Weights of a small GPT-style language model, trained from scratch on English Wikipedia.
Size: 14 layers, width 160, MLP 640 SwiGLU, 5.82M parameters.
Architecture: LayerNorm before each block, normalized queries and keys.
Training: a variant of Adam for these matrices, 155M tokens, 9461 steps.
Each number is 128 + 24 x the weight over its row's rms, rounded and kept within 0 to 255. Layers, rows and columns count from 0. Numbers have three digits each. The size before them is the row's rms in percent of the matrix's.

# gate: layer 4 MLP gate, 640x160, rms 0.0884, rows 339-367, columns 0-159
# up: layer 4 MLP up, 640x160, rms 0.0874, rows 339-366, columns 0-159
# down: layer 4 MLP down (transposed), 640x160, rms 0.0815, rows 339-366, columns 0-159
gate339 105:115144109145170117074161149142088152143095124151133110115123126097132108123137152118167108144139152133113163121118137150128148117110094125117124124097153145133109140133152102139145093109135098172118141084155144098057116118098125135112137125123134115141179140124142134119100105139140164129089122153159133126102130123163116121125138178113190148084160145144106147099149157106136130081094150114100127119102169119132142131075156116151089133134136087156107098072139123104176162126157130
up339 105:080153073087174122086140142158106162104102107132103136119142103134142118119077127126136093148126123121137144091124132139107150155118099151132125149127149130131139102131123102127122155088143102147109167110136137120095079121120132131147161141092094117140136166126115128164083131129134115099103111135113131119096146162169139145166112176144137150077151151157077132157199155178094126080095121164090136114110143143127132119150135150123134109144119129135115089105105134123138165099131131
down339 106:105178116119198101136156156121077130107070137126120136125118107115121113089131160141145096144103146126157105111099150149121135138133099133107095130107123116173128127127128120144140121120135114132128135123167149136099122117111110125115153125112085094121155108139140124167094145159130127107066129173144133127088148129198119145154127157141149143100105140143115124109163168137115139140155131149128081110118156112119130125127130124117114113136150089222099089081144139132159136115165145
gate340 096:116074106126150149120099134147141159151128119098119113131110101095161138129137094117165120127130129130152111109150137087131129123117120095116105151118113166165125143132106126102123127123121132141127104118164138193122135156137164129132140118095082183131134154099189117092120116099183150123147129124155107110074085069164126129140161128109162127164115114129085136162116105159158139163120120103082125099106104121135134087143099123112126147150071116115147133153165121161115156115114146
up340 090:162155165109151070136132156161118094056118118156157155137116131111150125116103110095124106134135152166097121128094101174115135105141118115135129099106106160085145152098170124125113131097090110152170125121101168125139090152139123150115105161144163109138129114111118138148104155141120149123106142158138109168123164120109158163174136092166130147105140147126140129121146104136109081118138134146122118136180123101135154099134123132184114138161128107136108071134135110082137128136163133
down340 100:111157124129127106159141138141147078040147124145128159147087125113119165074129104098134130110137196116105087119156133165135082162121140092096118126119100139112117145121120152122133126092100146117168117093160128128129141125110141130137102132159153129126130107142073151129141116176143141120092117160117141165093133133083143084169148113158112124127115148114106155123146120169125113117147161148115117160126112131123152147142150111147130069140152090093132111120122151099138113115159156
gate341 099:104108104150152173125098141137127104161119139122141106116119121144123121134110093172122112148131127125097155126112133123145147153126078117128113125117151119142103096133113113101120136160133124117112100120186126174155142073120157173127079147105105091121124137138125128146167107099129132110151132137128165135181129195106142119146118128073090133131080116137080119126150113134146124147170116104116105148128089082148123164098147093139121153176144091111133133174133135156108140085103169
up341 101:150127149167158124143099115109128175122135155155134139165148111123179147140138116098138151130121132140153142100153140166121113132086136144114137117127100143170117121133131123150124123093139163158141123120128125116120079148109095117111143102155121116080118146132109192129105142169105140126202126096094112138151127105155116131131163138147122138155135129145133169122089096132114122127075115111133138095148168173161110122138110083125089118081130164139104162120129104086157121125181076
down341 102:165118137121142114106136106104133169139141121132141161106123154089113148092127165132154172132124201127134121107125136149115099074083150139123067147129100119137138153113123116131133141117140118155142148069087143120093131189136098108097138122124136129177146135128141134127097124168115144135151125110088096113121135125183137115122140151141130154112162129108153152133118127138126122152108098098120091137146163112138089097141143122131121100064127122181107126113139147130154141131168064
gate342 111:140118142103102136157072094123131120135113122147134139113102181099099075125136098122187107115131115104138151142110146109076142143157108136160167123128101152176102073119136149170109151123118116124128105146132144087142112093118138181121125142115129149114148114114088070096159121122141117086112142140118099136133113183133112117128144147111114134173183123137106114127106112113185115175111131148173150124120111128143142113135118130144136128082140133151159136166147111119155145132166134
up342 109:140143106149113137117104122125118152131123147135168115154119134127120099099148141123134138106105131125147177132091110144103120141118116124152124143111142170163097086099149139123154163131101101081115132146145118132114067138131111121118135166123128166128124075144084107111143132136136145082130118154074157138179114137127137159146111087130186117167205162090154138140145097140175119149140160093155140120126163136159116139116137109127091138083117117142170129157099110127125147089146112
down342 105:087135112152102120074125142151129136106141144136150116175139126128142123094122141133152158116106135144104169095114135127081119151126139133116124141153106123146089102138116146112119138122102151079107116210151139108114113102122150102139142109121151130109103070148102072094146104196157101109084133121117145129118133142114140115145139084120159166133151108088142152163161131147150123167134162172150118120123175124096142144140140126105103122129170125074153107123102140136146150121112138
gate343 101:125134145115062124136143127106136087142120162120119117166082101155114150115151105154101136104117126106125131144144117074163119158154120134123101107152133136140129118136139159146113129161146124106094093132141125109113145158178137114131137173144105098171139067114123140111120151155124097115153119090083125116188115141144152123101105122143118144110126093078114150142142145130127144113153113061107098129141125152106135116091184148153147082115120118152162146147066132121145135100117156
up343 103:130162095156126121114159144098138119141102151095150129169126121107152107141094129090169091155128128100131114145127128163148163157115170160092116089111128088127131177115146158135115157155137112133126150124138111104159144116142157131135148167120100129146138073094153092141118145159136102143092116077135175113162118113137142138146135105140111114116187129100098125107120113141170144146124059117127145132105151139088112113129142111115145137057119123142097102160090128146120146117154104
down343 103:107142103131113146145140159134108164136145130089127120104126104147148162118107136153136135127161025132149098125131080103114115133120152096099135143126129149134094174137154149135128110145125126143121161183154095149148155119147101132138158147150116162084106153096162125115104139127167147161130138111142122116142163115146173093143108128129121165137120131116128121122115132138153117112133104086105118145130141152104071114165121120115137104055128128050127110132105134137130109122149089
gate344 101:136169149129157139133139102114120106117132110106092142146163074109122093158136151130133119136100090146140175147125133130114171148154114132120186148102092156134122098098184120104126120155130141144129153126180090152125112127132155092117091157156157115106122088125125122118158169107131105073102106182121140105113120142135115147130105136081112097144121123081120102148110137099121128100133141127131119137119106126111143163078136098180141088096103149122122113157119154120087083130135112
up344 101:146127159131137121147148159111110122106096108083123117174167125144094115149134153134116175099098091166143129102099111122083097110121143132113134121177130125115125156108187129114108156106100157107165143135143153202104144128134077139137146167131171128124098111109176148121170108114148141138144124161158132094104093115152166137125147114082137123084143131123157085130126136095122130122132130146162127106114138110092151148117118123156132112155118118113119103154111137160077108137104097
down344 100:129100132132141090163140081149113122130105099110149153108154153130092111147136128134131134133116108138151117143153148140106173134097130123174110118132134156067108133136164155116127120117095160105118138204164121106104150171134128171152114142133139110132146124132146135143137108065112163115179120151124111099089130144198113113150124096102136119135133124123141126127077170112113146122111143117112127106098151122107117149141143090156092134130131163190131086146113151157093099113100134
gate345 101:137094113138118120135119139115119133115112103127110134097117123067119178132122144108135146139136138133125131137118106066144141155123111122090103114129127216129154148121151087120132117121153126133138111118125154146143125128127160141103066145154127145149125157143152149085140148126113145119123163126129166151081140131101109093143117153144116159163140111119091115152131128119097121143089097108154107108138135139072191112105098128168132119151141055146114170125149117176139128146162170
up345 099:110100084100120130147129115101131114121125115115124127102136128113148166136144110122155120144108151159153134135131101099113150127154110121081133138095091202128121157113119085144101130101121101132193127128127114148128111129130155160080119193131122130131109123169129124136140122123112122121131138130129141136062100123118173104125129128135127124157154119124124117133105105135074138118112098110161118120077156125067165160095121129183123144158126093153104101106145096171175094105152158
down345 100:118063107130107121132085089122126155131145149140108161109140128104139164115120142087111138131136187123115090122117125083129138106142112114083112121105123187151119150138144101172117122140093109136115119246123148141139156135130143133133109154121126142153124110152161154114160135136129127120133173146137127141102138113072116096117137147154136143157128111103101118166129117129151119132101104119156118135103124096087166126114131120162107121169119103106103159118167132120126128150178128
gate346 104:114062136119120126135108129098122109120166086137100124099141091173136125116140163118112167121146110085121167139128143142146116140151091086123162116129125103126138113112135137112091157145133158139127121147083152096149156112132073128123148121098114139151131097154116163078138140140143170155067099137148171080134084142117115158144117147121109116109115120164112097159156133128073154122172107130146153125147095141081137119126120145145087107113091145111108152166146134129137096116118129
up346 108:148152145112128096164127162138126110105108133134164133154148132144114122092139157115095133114175123091142119140137128133175132107118082136107153150171124107095093123103166150094112129139159142113102125137151136088084131132103115142083135156177163114122110119149153160117126130116132148127138121113158137113089126058127117151164107109104087069106124116121128164145125132173158187113119130118107099123087121110161120095149148100116123130083133169100155131111108137144114150080142118
down346 109:092134104118144136088138100166103133157114137118135123136134118137111113082111087157148115073108190162136123112182122112071133172107137106134094173116113158157162150137137102140134104130136122119165135158134136137105126104093138106124147126131126133167135154119152113176132111125133123122151130146116098154109137140141144092119136095132155138155128102095165149102114155080133115110128147135116185122153134128153117125120099098118144105137141070220149086129132123137117146153136131
gate347 086:173125116120115116110122139134168141136159089137140128101129098147158119191158136084098125105094130131127102116140107146081128148140146087107117089134133131153117125110142130147125145093146155149151133125087123118142123089116125135172149070103130124108096135156126168123135117162127114145133128128108139077092088062142134099130201152134128132133141128100109136121161153103122087164131078140165110121141158109130150131107119148131161130129095114140159167150113110170094129170137127
up347 085:088089113128141164127134118134166145138155115147152147118132131139120146131098121112126097146115122153143099139127128132136100154143173123126132120085140138125076125108086171119127107126125099071108136145131091181144133120124103145195126088135128137110119114109128126130106126144121116154074085175093135131096108087125088113141170086137116091120118127132150126180141090111155070130143079123126135146127094143094161135130140114146156158141148118161120161143156118137104138088175133
down347 089:159138122117142104069097093102110111162125124136134115111136111113122074163144149109108108144126187095110160131120107115128155105125124142144148090108127112140178117142133138152136176124118108161134123218126152095128103143144145137123104119133113165083131127139117108139161113102134103100208144089123126136124100094110133137142151143163153147138135135102124119110115104144117128148149144164134115108133148143137105097124146133125132125130117148194143143098091170121124137156107067
gate348 080:188122154118082125143131152114155083138148159133089107119125107131103067161108143095106125141150091151150098093158134140146144109124123071118096103160100160105124135131131119146152080120189152175102139114179124164156140156127117111119132133128113119130146124124165122112165158143112156099162148159161128156096153139132155099126129142154148123133115131092081117133108135147100133143135126128127082108155088109085134117165129099126117092121127097098120129129131140155130140136108090
up348 084:124130153112116098133123119144160155101145122093118114109153148117128084164083150138134156137123101096133122159103138118115126119145115135193098095104138159114109130140116094175144132142110130122131141139146098188136149135147103096151077142077111131119118131106113108148129151153135156107153127157136122149119106173103120134055110102111143188133104107084142117110141148105155132108144135132098075131161152124107150084132145134082143122074122146110131127146141156182130131158132109
down348 090:136110106130120138142125135121118104178146139131138093119100116094130108139124154143110157134168046162158100134123123141124121122116134101131143124125128149128144124135109118136117147103141133116136135255095111114104170138108073135110123147127129117166073138125142123123079123097117136179145158114135142109120147158134106154135149144107137142125175132119111112115114107127145167154137121109140102155108139134140097116112129134175109138115137135213128122116129127111115116117108129
gate349 114:131103142155129150118139143104128089128126168115085119102108136122136095153162118114154134104130117080129147118177096163167170135149114119093134133103100148116123128136128134172109145160115148154116175124111152147116167105139141150115135076147172130116166132147095075096125148129151090151154109154079151121125109107155165126126180124121160137129143122141094100136106135105141097129180137115162128113114094126107111082137129133157136126087132140136193084126129133121128158154123094
up349 109:085146129128093116120105148129123137099110122126143133160181114089124177121129131134125143114131116171196139203094116107108072102151143157120178115139147087074157123115139068130137143147121079139142126135123113125105100143143100116149087131119113156138104158126128120126163119120147126115124156140166105119139129159126133179130080123123141150115097161159122123074149124113149157133116128111125152083106134118088145149139118141112091146163144129146093139108129104113105119103111134
down349 113:089132158146105132124106125163103152107167113135138134161166115094114166082129097102142102139109114129162164169122127139122118136112153146157114072134108120129129123129133041101117131161128098117111102114120090145156113156117133122156128131135130119088132119154113123133168102120116177149151151132157128089125109122175107157136100149137136119131123144100140142129156140124135160121143105112101140117102118088113096135148124114134105157118165147225091133132124166164102125139084135
gate350 099:124138105157120139135160168143136140171130127125134106105099140098181148141153169140105122132187124105130176138120116161106156122131110126124152164094134133136098124091121109149143142146165116177082145110158089128144114122089171154127127100120120110139180105106090155184143191100129167170099149118109116095166123145128111117125114110138099172109123144112126131148136112119137117099111142133109121111135128140126125107118133096176058126095128121105128147091153159119140122153146123
up350 099:146135135127124090149123143100155141130125127180156114098115134090109114163131158138140138136113070137124132105129140137111110101137151126161131116121097124141132156136178113144164116140072134130094095126124190186096161124121136154122129140134172141130108115126129116118164155121110162085113156088138143112168110119115109107106110134110135145076108111105151153133162112118176178110129150157119161117098141096157095059137143097154136121139119150107100123122119139131109116077090153
down350 100:129093150139118114114127138124109133130111111147124088133145159147141151087161120123118147177144108073111120122163118154126127076109165157137159100140137138098135166135148150123158149126140104139108098126107135134107153109043127104101144108138136179152126148097081130156107128153115132104145141089120117125142114156125168161095105106150132114137130150136128162070108131125198081140124160142102083144108152110141155108148119123123120162130140155079156144131089103138111129139121104
gate351 100:075185114151122124133120140145150136094173126115133180122162138103080162159130100123112116111109101126145118144124153139145117114139123064112096104172124127122143124113106145111107162119127109093143155121148179140145162124099160140138142152101129146126125124092070087092139121141141084159128140149153118143103100137117141111095105092146157136146097114124173108174113141129138168150119123120116170139083147173139129134150123121156153130138066125110112100153154141128112164111113134
up351 102:088124088160132119131175153134141161119090120157175145138097142123122115147152135082147141087136145176146171133145130107137150106083156153123140115088107141128160131174142111104166166091123108120125126113079108112129182130146121146134150155132130131140091091163162126139094178102124137090134122123142105129096146075111121138109131145171187126125150088137161113118128122118142122119134121160118159134118145162160176098129129143151079141159128129106119137117101101120105137119114145
down351 102:136152113080125128121118147109143108114126132152154113095122101092078094120128115111163134150137171184118136096129133137114165128141111135147095161094127120172153146128156061105104135103101144096098151098138092118116152140149111123160109144120140102086115137161162146134114159114149106094072118137155139121131127108131144113173153132092125157130103123111164159126144107177090126124146151166120119151146150122151112096144116145107129123098145097196145175128120126110096116162126116
gate352 087:125128121167104129174088116060147129051135130155101131137123114086143178145137088136140097138121163153140114139142113115122109118112138102115148154144146139130128115092103151111138131125148082150134113134114104129121142147130089147147119129163190166126117165108121152146132167119121138103105094094110123160152115150105138124143132095134100134083150103062186097090170123099092109132133107122120150128110110090156111126101098124128147089125128134124116108141121150102095121135111140
up352 091:131092110186136123157096080147135171095122112181111094154116117106141133100129103167131089128147143153167151122160122088113107150082110160090109161123135144168149148117114116116132141097112141133170092115112127104094123164077116121157115128139151177129122132108128145126141146120108115097115109122113126141097144107143117140139131113116102136076101167088154112130169117116164132130101104114104122111158147090170168102095126158113116101135133119145098130117153164119118139176122102
down352 089:153150149154125111151131097125127081072122108128093138135146106102111141140107132121139130126139072114096101142144113148128115133139122176136116097090119163102142094140106145122138144144125167166101146103150162137127132097145131154074129116173126114099143124099157095152140093161122151120165134127136116165094138128091149129144110102093119124119149100155150121135130134149100132153155099091156172154131109166190133146116096152139128115140138136045150128135150122091121109137077124
gate353 108:126124167127113128152127141132152111099114132155064127138133101092139114150166163108157146118161131111100177099106153087138158097126103086145166108144131132142156117138079140107091134130151118087140089133076106161108121180111132142147140144141147104116128119151134142173133174129133123137189099110121099095130141132138130111104105191149168113136124176114130114118123131115145108144158101127105142154138128120139136153089117118155124127096130104120112133154095080095114109169161127
up353 108:138108110146144144125150097119105183160138132093157156101118114154127117125095070131098145141090143135152111140149077154096091174119114118082086137101163130113091149108163123129163132135109127134106129102139145108168175096128108093100087094149134131137120137140134127085148088153152136102091137126134168165107107122119171133154112096121109135134150099142128122132129137127122145109092153154172110132111105134102106101148134124099154095160129152153137121119136173147156118076096143
down353 101:122144138141134114108124128146148142075177122135140137111123128164134128131137093099119120151118124138135136132126083176134159115155116139095112128159170128113089126127144146131139118097143077149106121000132121127114147129118126119136122157114165114149133127114150137128149113177146127108135135141117121169142129123159165109110109117131132117121165097106113119128149183117156106089120132107147149131124132113125121124129147115134136106111149150032118109101131116146127120121149114
gate354 067:159115161108103143129178156158134118142142134173101134159163096130120074139171131171131134142095124133145157124137119087101104144093121155096081147162112113132093119166129114125166136137137158122154139137129131071128109101153108105147134138121129143095171091136173119139157119103131167150102130124130174118102116128127138171102123151171117154081139094116128139107117102118156122131132137122105127124120087079107137097118104096127122129096184162144105178159146140137098119134121137
up354 066:101147127132106116163135139130092084127172186157153143152139138123144135117147141118107124116174114121138166127132124125109120177172103182124162129161153141137066091158114112107147099146109154120108088116122081104125082151120138129145121143157088123123066107092157114116090132141111113139113117104109103113142114114103144148141107160106141136082131132121107128113145102091124139183115117146119119121150141126110177145128128118148136149164140140126092138137144075180157127106111158
down354 070:116155140137159165102100074147141191149119098093148148116143084134135128209170107108103106090162138116116110148118104129139122143110116151139113139104110144148186128115174147108154144107154136146178174125118140105111135091120138133149119156097146166099147124110121137110163130138094161132138116151121137092143173150140110126087146111132125091125147114134105122142119169138148105091129120125166116112123119134121085112135089118104143134091148124126162113150109145084108120093108102
gate355 093:129087100119124090110117142112096166101129152124130149133101129153071126157107105150129122123112160139143132114147109102150173120149114099109094130104109105148108114155181173106160100095114086127138117126106125148109146154146082153153088140114145095140118078111158097095138124126064161142154102136115154187131113112138137123113113125140156148122136147095112108128130161168097118166153165115191129142102132135119161117125113135156114125139142161112132127118100141121143194139127114
up355 093:141172105115103123154121108140145080109125112107113108168109127140124133111090112151121121130103133126112113109132111096153144096118099124118126106093105148127127170128105112178122166103093126112139139119119146091148133156170168130127136125114154153127153144101108156082157138080137126148122127139083146131116135141117170165123212146139118137085134112091099101142158135071133136097166138127106113127127142140153130118125122164119123141105140092140123136084088179164116128180171157
down355 096:098089149116131110119104125112136187186093134120088117093093141141121154125129107149137142123100181090132126100134117121149155114147145135108133142100167119123083130115150131126155117106138112133151125082100168144115150092153119094142098133097093099196092146111194120111129118122117159118166130144093130162134182122083130131144110123137148142139154115113123158125122115161130149125156123144155097134145136178125153111127100124135107152165109132087139125137103110138119165136125074
gate356 104:152175110111141126087117110132132144143105170129131171129130174117112156106115149117144137110135095091081133141096147133112163109122134172135183114125114155120135113152185098071111119155133096087122115131150126115138152141109102139107055154088115120133143126106103112157155134111119145137156152113135127121118128122132110100104105094113116131140111101071115143146126122171148182144095099124115136139167118106121135134150184116103162103108106129113163164110127128125144082122135169
up356 104:124117149138083116150076125102119122147156110122117125119171094149091109095166129158130118084149146172147140144159175146125110125103151150093105100106165146098133074121112090127129106122111108136192087116154123128101169149127121151120157132145135159137098100098145110087134135149115073116132171109150148094113131149121141112145148113094120126104139134119157124136126173108128108152141138118105118073148140101137133154119085100104150095132102105172144139169159154128109117144131110
down356 106:101133142117113158165135176112108100135133127076104131126145071136110136143115128102125079139165216168166148144157162104120093099159119111081125143113169140132109113112140178130151145142095138148141141104126151144102163088120096115118119122102142105144095158136144122121138145100148130144105132129156139099117140102178143155105166134117113144094115140135108106075115133104130108134112148140134107083144116134126097165141127117136087149131140149102099152144154141087115168114139109
gate357 086:117139134121118129098124086143111102129080167089078147103139156115121142156095110096102109131093114075108124132132131152112145124128099138156134128113159116103097136108097114108131089146152122078114177127096126160136120133139117120141132122159155131141102160128169138145135159159151133123129120171132127109145127162165135188118123107107105136185137140162057107107175110108159141148117098172126125125100113131118146154132160110114157115117135130145120080144155103174098134088133115
up357 086:119137150170075125166163162164100121111130148116118102155133074141121088106132146158097090147149178148082124124117134150093119133110101141140124127155155122134175105130112115129130128166124149141124109132086102100151143150135116107133121121087121132106165175134090138129149171106169110119103131123128114098096157108116128127105159158151125139147133138134184135100099138096144133121155120145165111181128172120139135072105110161123087112138122119101117110105190128137148147151129130
down357 089:134149138130103133134146156109126133134140111172169097136086080138103114081157145160126126136169196163128136127139129161127117138118080120146114114120160112116177151181063107118119122136161140126155098113115093126139131125139143133158127096077133151137153132117077151093156157126130121123138141132137101111097142124114100151097136162135088080135168128114148134121097131106115128101106156177155096157122126100120115118113139146112116116126053138116145125138142129136144170152097116
gate358 098:127149137144120092130058087056109125129099117137155117139139123101101113105141142143158153105134152124148143146120179152137089129140131162112154150087122162156143111138144135129107154149114114130109097106129152095133114136165114147130130113119154136137161123120109123173187116075104124140145176129174166129105098149096119127147160098113121128126127136083146155114124110100128068142125142096131120114095114137134103155101135160155111094168110129125130119118109146114107083141076160
up358 097:134162140115122147145127121145111124152141141154123103123100125147088145084146125151165078131117103107122121172116172116071125129081093148139126106108107128160130135135082134176104118137175130154115113132142097098153145113145117111151099169081154174177127119107150100149146119134104133102115124099135156089148156126081108130123137084116099132124098083109108117137137132115125129133130136132096141100142088079098152149114139119125134146161136154151138166185117136166119149133082153
down358 101:105142126138098127142111150123155112081109138175112108156126110129137145130147152123177134127101147108135131131116127137143083113119096144105140134099148117128142120172109195154135151156155111149118132080115114128137096084145121152122102097121147115198119097101123124146133091131131100092080137115101164126127099145161117116136166065116155175114118129119139126130151175097127153141109146125123143095135115172107117146136129110132123123181132137099136149139085119131108159162084189
gate359 107:140132171112097135181151111154136102109133152097126144148088137100117099156126129110117098085103150129117124141122197106151149155134127106118163104137156115107117102082108129154092144109130131131126151139113130134111090127127114128130122140143129154152076100124100107106152095126140132099092091147116150128181115154165141135103197152139131132144114126100084095100111124130163129107124128122113079150132107064098166119099152156112143135173136132129111112186106122139129137136160155
up359 108:153081134124096110100122144105152130127104160172133129198138152131149129135128127123110125155134107132168134182117166136123162135109133148153156099198138052114146099154149146154126110097126159164158117146098155098113122119156087143116125161106129159143110093141145119117141141121109129127118135113067145131171119114134112112120133132120119133093177107121144106130113114123136141141092149048139098131110151142115128136123104108125159108130168128112101162136087154162136142131128117
down359 108:108128112125146097086121115092152165186104115120113122103164109152164126078132076163149160176143073155108147104125095141094142089113099170120136120122128128140137145149138139120109126114082124100127134097127170133161123129102097122108106122113164135107109116106165174156147132131152081143176137119127123123083132106144119120141086129122088130122159116144133106128169144132105128122109111134114148120158204121139104144149101111131138113117177130162161165111133140104120143140129143
gate360 090:102163118091119121133136149108151096140132114098134116101109162113109115094087154126132159132141136092089104112117134122156148129067147154126129088103156126114110128122073111138122156114120131076095136115137114164132101125080138116106141094112100147166073149132115102134123133160188090161118174150124137152105162096136171126153114169175130109127141101152094128163108121159135137090120136106127122169116157128138138168134116112084097144129117179115112132130152128099125138121147150
up360 085:159132130190133145162144151151130159095107103144106119128164088168122151150148115126143092145113112109127156131168189148107120145107153121147147105156136116124161114156169135144106143165114118172131096141086127103098114120156075134149075153112098130076136118116185136155115156113130151089145114128110140145104092118102090152098116149131133133100131115151147114114154170109110140145140133136107148120130090100150117112141125110096115099103156080143114089154097150097114135137112130
down360 083:142141136091151123098113152133114106170097137152129125119112114149149136080107086156121128161118173097126122155119126084134145160176121134133135146148128148104107094105141134165129108093111162080088184033117138094172122121120145103140158142108124145173156112105156133109139124118116149138112133111124133114113128129110156118107085100146125117122168125079141139114130133094137136129138161148143116129111150115120140174110137123112116114157123129152115142096145087194118115169138157
gate361 109:131125096117141155135111140077076109156117085143090113130114138145094127126108143142100146114155132143131153117121135131119088156083109092132120129097100109147153130149119110139107151138152120164133096110139101152124095091181101114130149119138139163133143089127147116138151138145099109100143169122153173168141118098160084097137144132113110123127136116160144163145146151095120146096133134123175111120084104110145092131086145164138171065138111134133148183120115113152156162129093155
up361 109:132158117134174119140090141067125128138122098150079144120097095184123137142154130148109143106158111127099151104141121136144110139105081119142121121111106100162162100129138122154088144145116112136112096147136134155115080095126117147117177130121174136132109105153149147146153155139113118085131145153173165143130104132161112102149153113126143147110141128145119133130167163065110129118139113131131120137104072107130107136077165151112165089161102121143090139159098136126137094130088143
down361 103:119128114111159129142078132107117092097106110120093129155136114127124136138141114162126145111148143137122140074129132108126094161098090134118145118130120098159130115169120109122131122127143149138140147193087124134096147077170110125131146172135178160184147090134148151146119122155097060104128152154165134114107114104124088100157136119118112139103142118168133185123099137141102115107148117141168138124111102130121077106134155152111158123162141150153123177122112097115149133136114166
gate362 099:115102114100135137143103150133123144129124127140141081106122062121124153152124098089107157109095100182122114124101125130177142127162144114083127136106129130081145097110121114128161167118134149073106117122075100142141076105140135135138152093154116133154130176129149144145112114109093108089127116159130144168145122122132146161110130161138155113131117121168182090159133124123110125132190099120144083169138156137112106112143104136147096143123123133145110090094097113129089131133155125
up362 101:130117109094163127097122094113148150109138119090148155124152104203167158059144127178119145133097149125112129150099126168105105112144125128123143095124133102170105121119125125136102114126118150146157112128118161112084128177140140143121156143123110150142107088106153111097135143126135120141140147079078115086147123081143138097135165124148123154160104113118159144114134135105110139161111111143078130121117101155127152110140146162120154106151160099126152104190142123113152099116103098
down362 102:155131125117182148107192109118124157179157124144113106095110102130161120111119165117134150143122107118118139140119110158125151122108130194146136153132131117135135090104142112149119096127131109129138082045135132115082103159149121125127132095128135147103119129154114136139144170145141132126149164111114130139128094117102125133082152092138137179132141111115145144120140120117099129167133124137112147129147084105141166071115126140136132134106107111031129108128151117093142166124105134
gate363 119:105122115155091155085140144151111171131117106088076146123109142098102098085124107133117116193118168118116124168127138118098104095152102081161119133101134153145080096137126114142135113133087140104156114165130100130110143097154129173096118129128156128143129167146116147142141136165164123144116131082119148108109085146113124115107102103116141101119146102106076172126158114133149115133162149142150124113112139144102123114081113140188118113126128098154102117104108170129141127159123146
up363 116:119139107135142181101095134147137154123130093073103161079092139124128102126101151083090107182106150135141130157129126129142102123155141094121116122147109138108108118154160114144126130137103119126119128134135110116163149139150128158122111115164121149139126132117164158109168145151147152120107174107120148121154121155122103114133097129143153128152178077137072147143169119129130128155170122140126139089126124166075183146116106160176083148164123114105131121084144154116129146140127171
down363 111:149140163150103134112122139119135171131088143142092144085119132110112120107115106132099108160102179131129127150151136131116104101137123115132127165107131153137103121140166108150122093139123111135120100238130121121139112135118117134115104155132125163149144107149117140148141130138140120149072139106167112112098128134111150099158067103121122106140144101094107147172152118125118140137135084139125129131077142137156142144111128167138079129138118128217127104130132175107163159128135136
gate364 101:087109134128084134116135124130113093141166124096125133150139156102156144140081177103162148163127109121096092100117133091142119130139138137153124128100081125162118171117102142128124094162128128162181107146107163114146154142158138134093139118133107092131125094085160101112144141141119140145062165141159166104121124160120131105099114117133116131136104155132116127105156177144097131111094136096160121134155138161077108139139144099092151125151089125144144151156168130163127141099148152
up364 102:159153131102155126141118117115167160120081128156135091107105097138108096147152101146092136117141144120145168168159131162097166140096109114137107140165167151092129113157153122096119168117114130105072145109150113117102091109090142115187124134132174133128135149163119148129106098109115127151169097104114098154132154083131127150140135131117142120108151107144123139125110078128131134151146144152098134117104114095183166119122110153154097139092143098101111106110115111092105109174139113
down364 103:164127156131153106105110112091123141153129162095119148121114114143116103146107095126086143127132255133143167125142120150144153148119127115152140117145136150114121132107152088098143141124161131118140099070146141109136092104115139119135087093122136111091135120162150123110107117129145143134141127136116130109109120139141139136143109127111119122163111133122136145158091154127111130101133133164115173107138126100140128106146127107167153134138146127084149107100096113117125128166119125
gate365 104:139150140142118126170162125151094089152130128132171122125117153127152088138181125127104174168132129137079102157112093140131123095083171160115148133069109118172131132140153158147144103122124113129151102122103086147152083139128126112150115144120155098114094116147123144118118105118117137130128080079146116129161112155151196147135078137085095143117144101125122144119183105115130133140102149165120123140172157138135100109097165125093125103112116157114115113138110126134128137142119105
up365 101:114143168132135039184136136127145116134123085167127149116108114099086113099147166136110150116138131151113128101105151106084124159110117125180184105137198119131175130118150145120129138114121140136096142148117129126127132072073168150113121128149133119135156137156136142092081116106111137139139093106156087132127111102169150159119118113124127102119116109136125154143104129143134152119139141157161151136134174156113102087122150155112115113100128152134150156116131110129146131099164118
down365 105:119117132154109160071120096109169144140143124143095126124148163134164147143140121121129139086162148149116154161152143137138162135159117142100134114137141115100132138093106101106127110125112104115131117118144151137117139162105123151146091113149124180136135075155133100109145142117109128140110137147136131110076163123038095128114132117174141065110126104128151142116121165146155125134130109148121068098144080141133145090158093151128123149165120156065139121129115131165146129104115124
gate366 111:135118187122090134110126135106119087120137153119082136146091138113158091143112137096123112096134140139152145115126117119160149148132100127112099095123158130135090131091146066125180143114122114110150126118134117084110130115135122138146113097156141149149145156126157147115101156120143180173099166180127137102120134156169115131122106124090187118194147146160153144124115137098127167101128141090124137123119140162126153115128132088114108135110062119166137097142118142126121127147170110
up366 107:113133128111102134122116119139111101135103117128094085160122138102171091156124115106095121092159125157134112121139142095137136130118087155128102109123157099109107143129122092161150152126118135084136111119149131078115114098112118132129105111175128163125155158092138076145095143131145156150122150162147115081114151150122090111138143109067171119174120134191160132151142126153144185084155096130162129123150117134148180094135123130101099149139109123138129078152117141154122122127143103
down366 106:113132105126110123124088149113118116079100148111118122140107139141112142146116139159121094096148101138121094091179139149102094119127109098150111089110125158135117148161141113107105145140108147112108128242135106111128150126138117164096151152103143130181115136112139117123105111135128107121127165148134081114117154151167114154170127155127145124144093142162149146149097135117128167158135117093160161122122186136104146142146120119136097127103127112204148123153124140122105109131128107
gate367 095:102131127120128142161122140148114127118188113109158159153131150142141108137146132134112142128143118108154127114113158102130086116094107188155135122160133154131118106113078131113141140094145106158165077149122115160111146116132116120110138127143137140149147079168125164117123172139107161182080131159161124133096135160152152097083133172115144146155106140146113152118168137149125143074123122127114111133154116144087090130146119095107099107139098098110129128153156150128138123062166162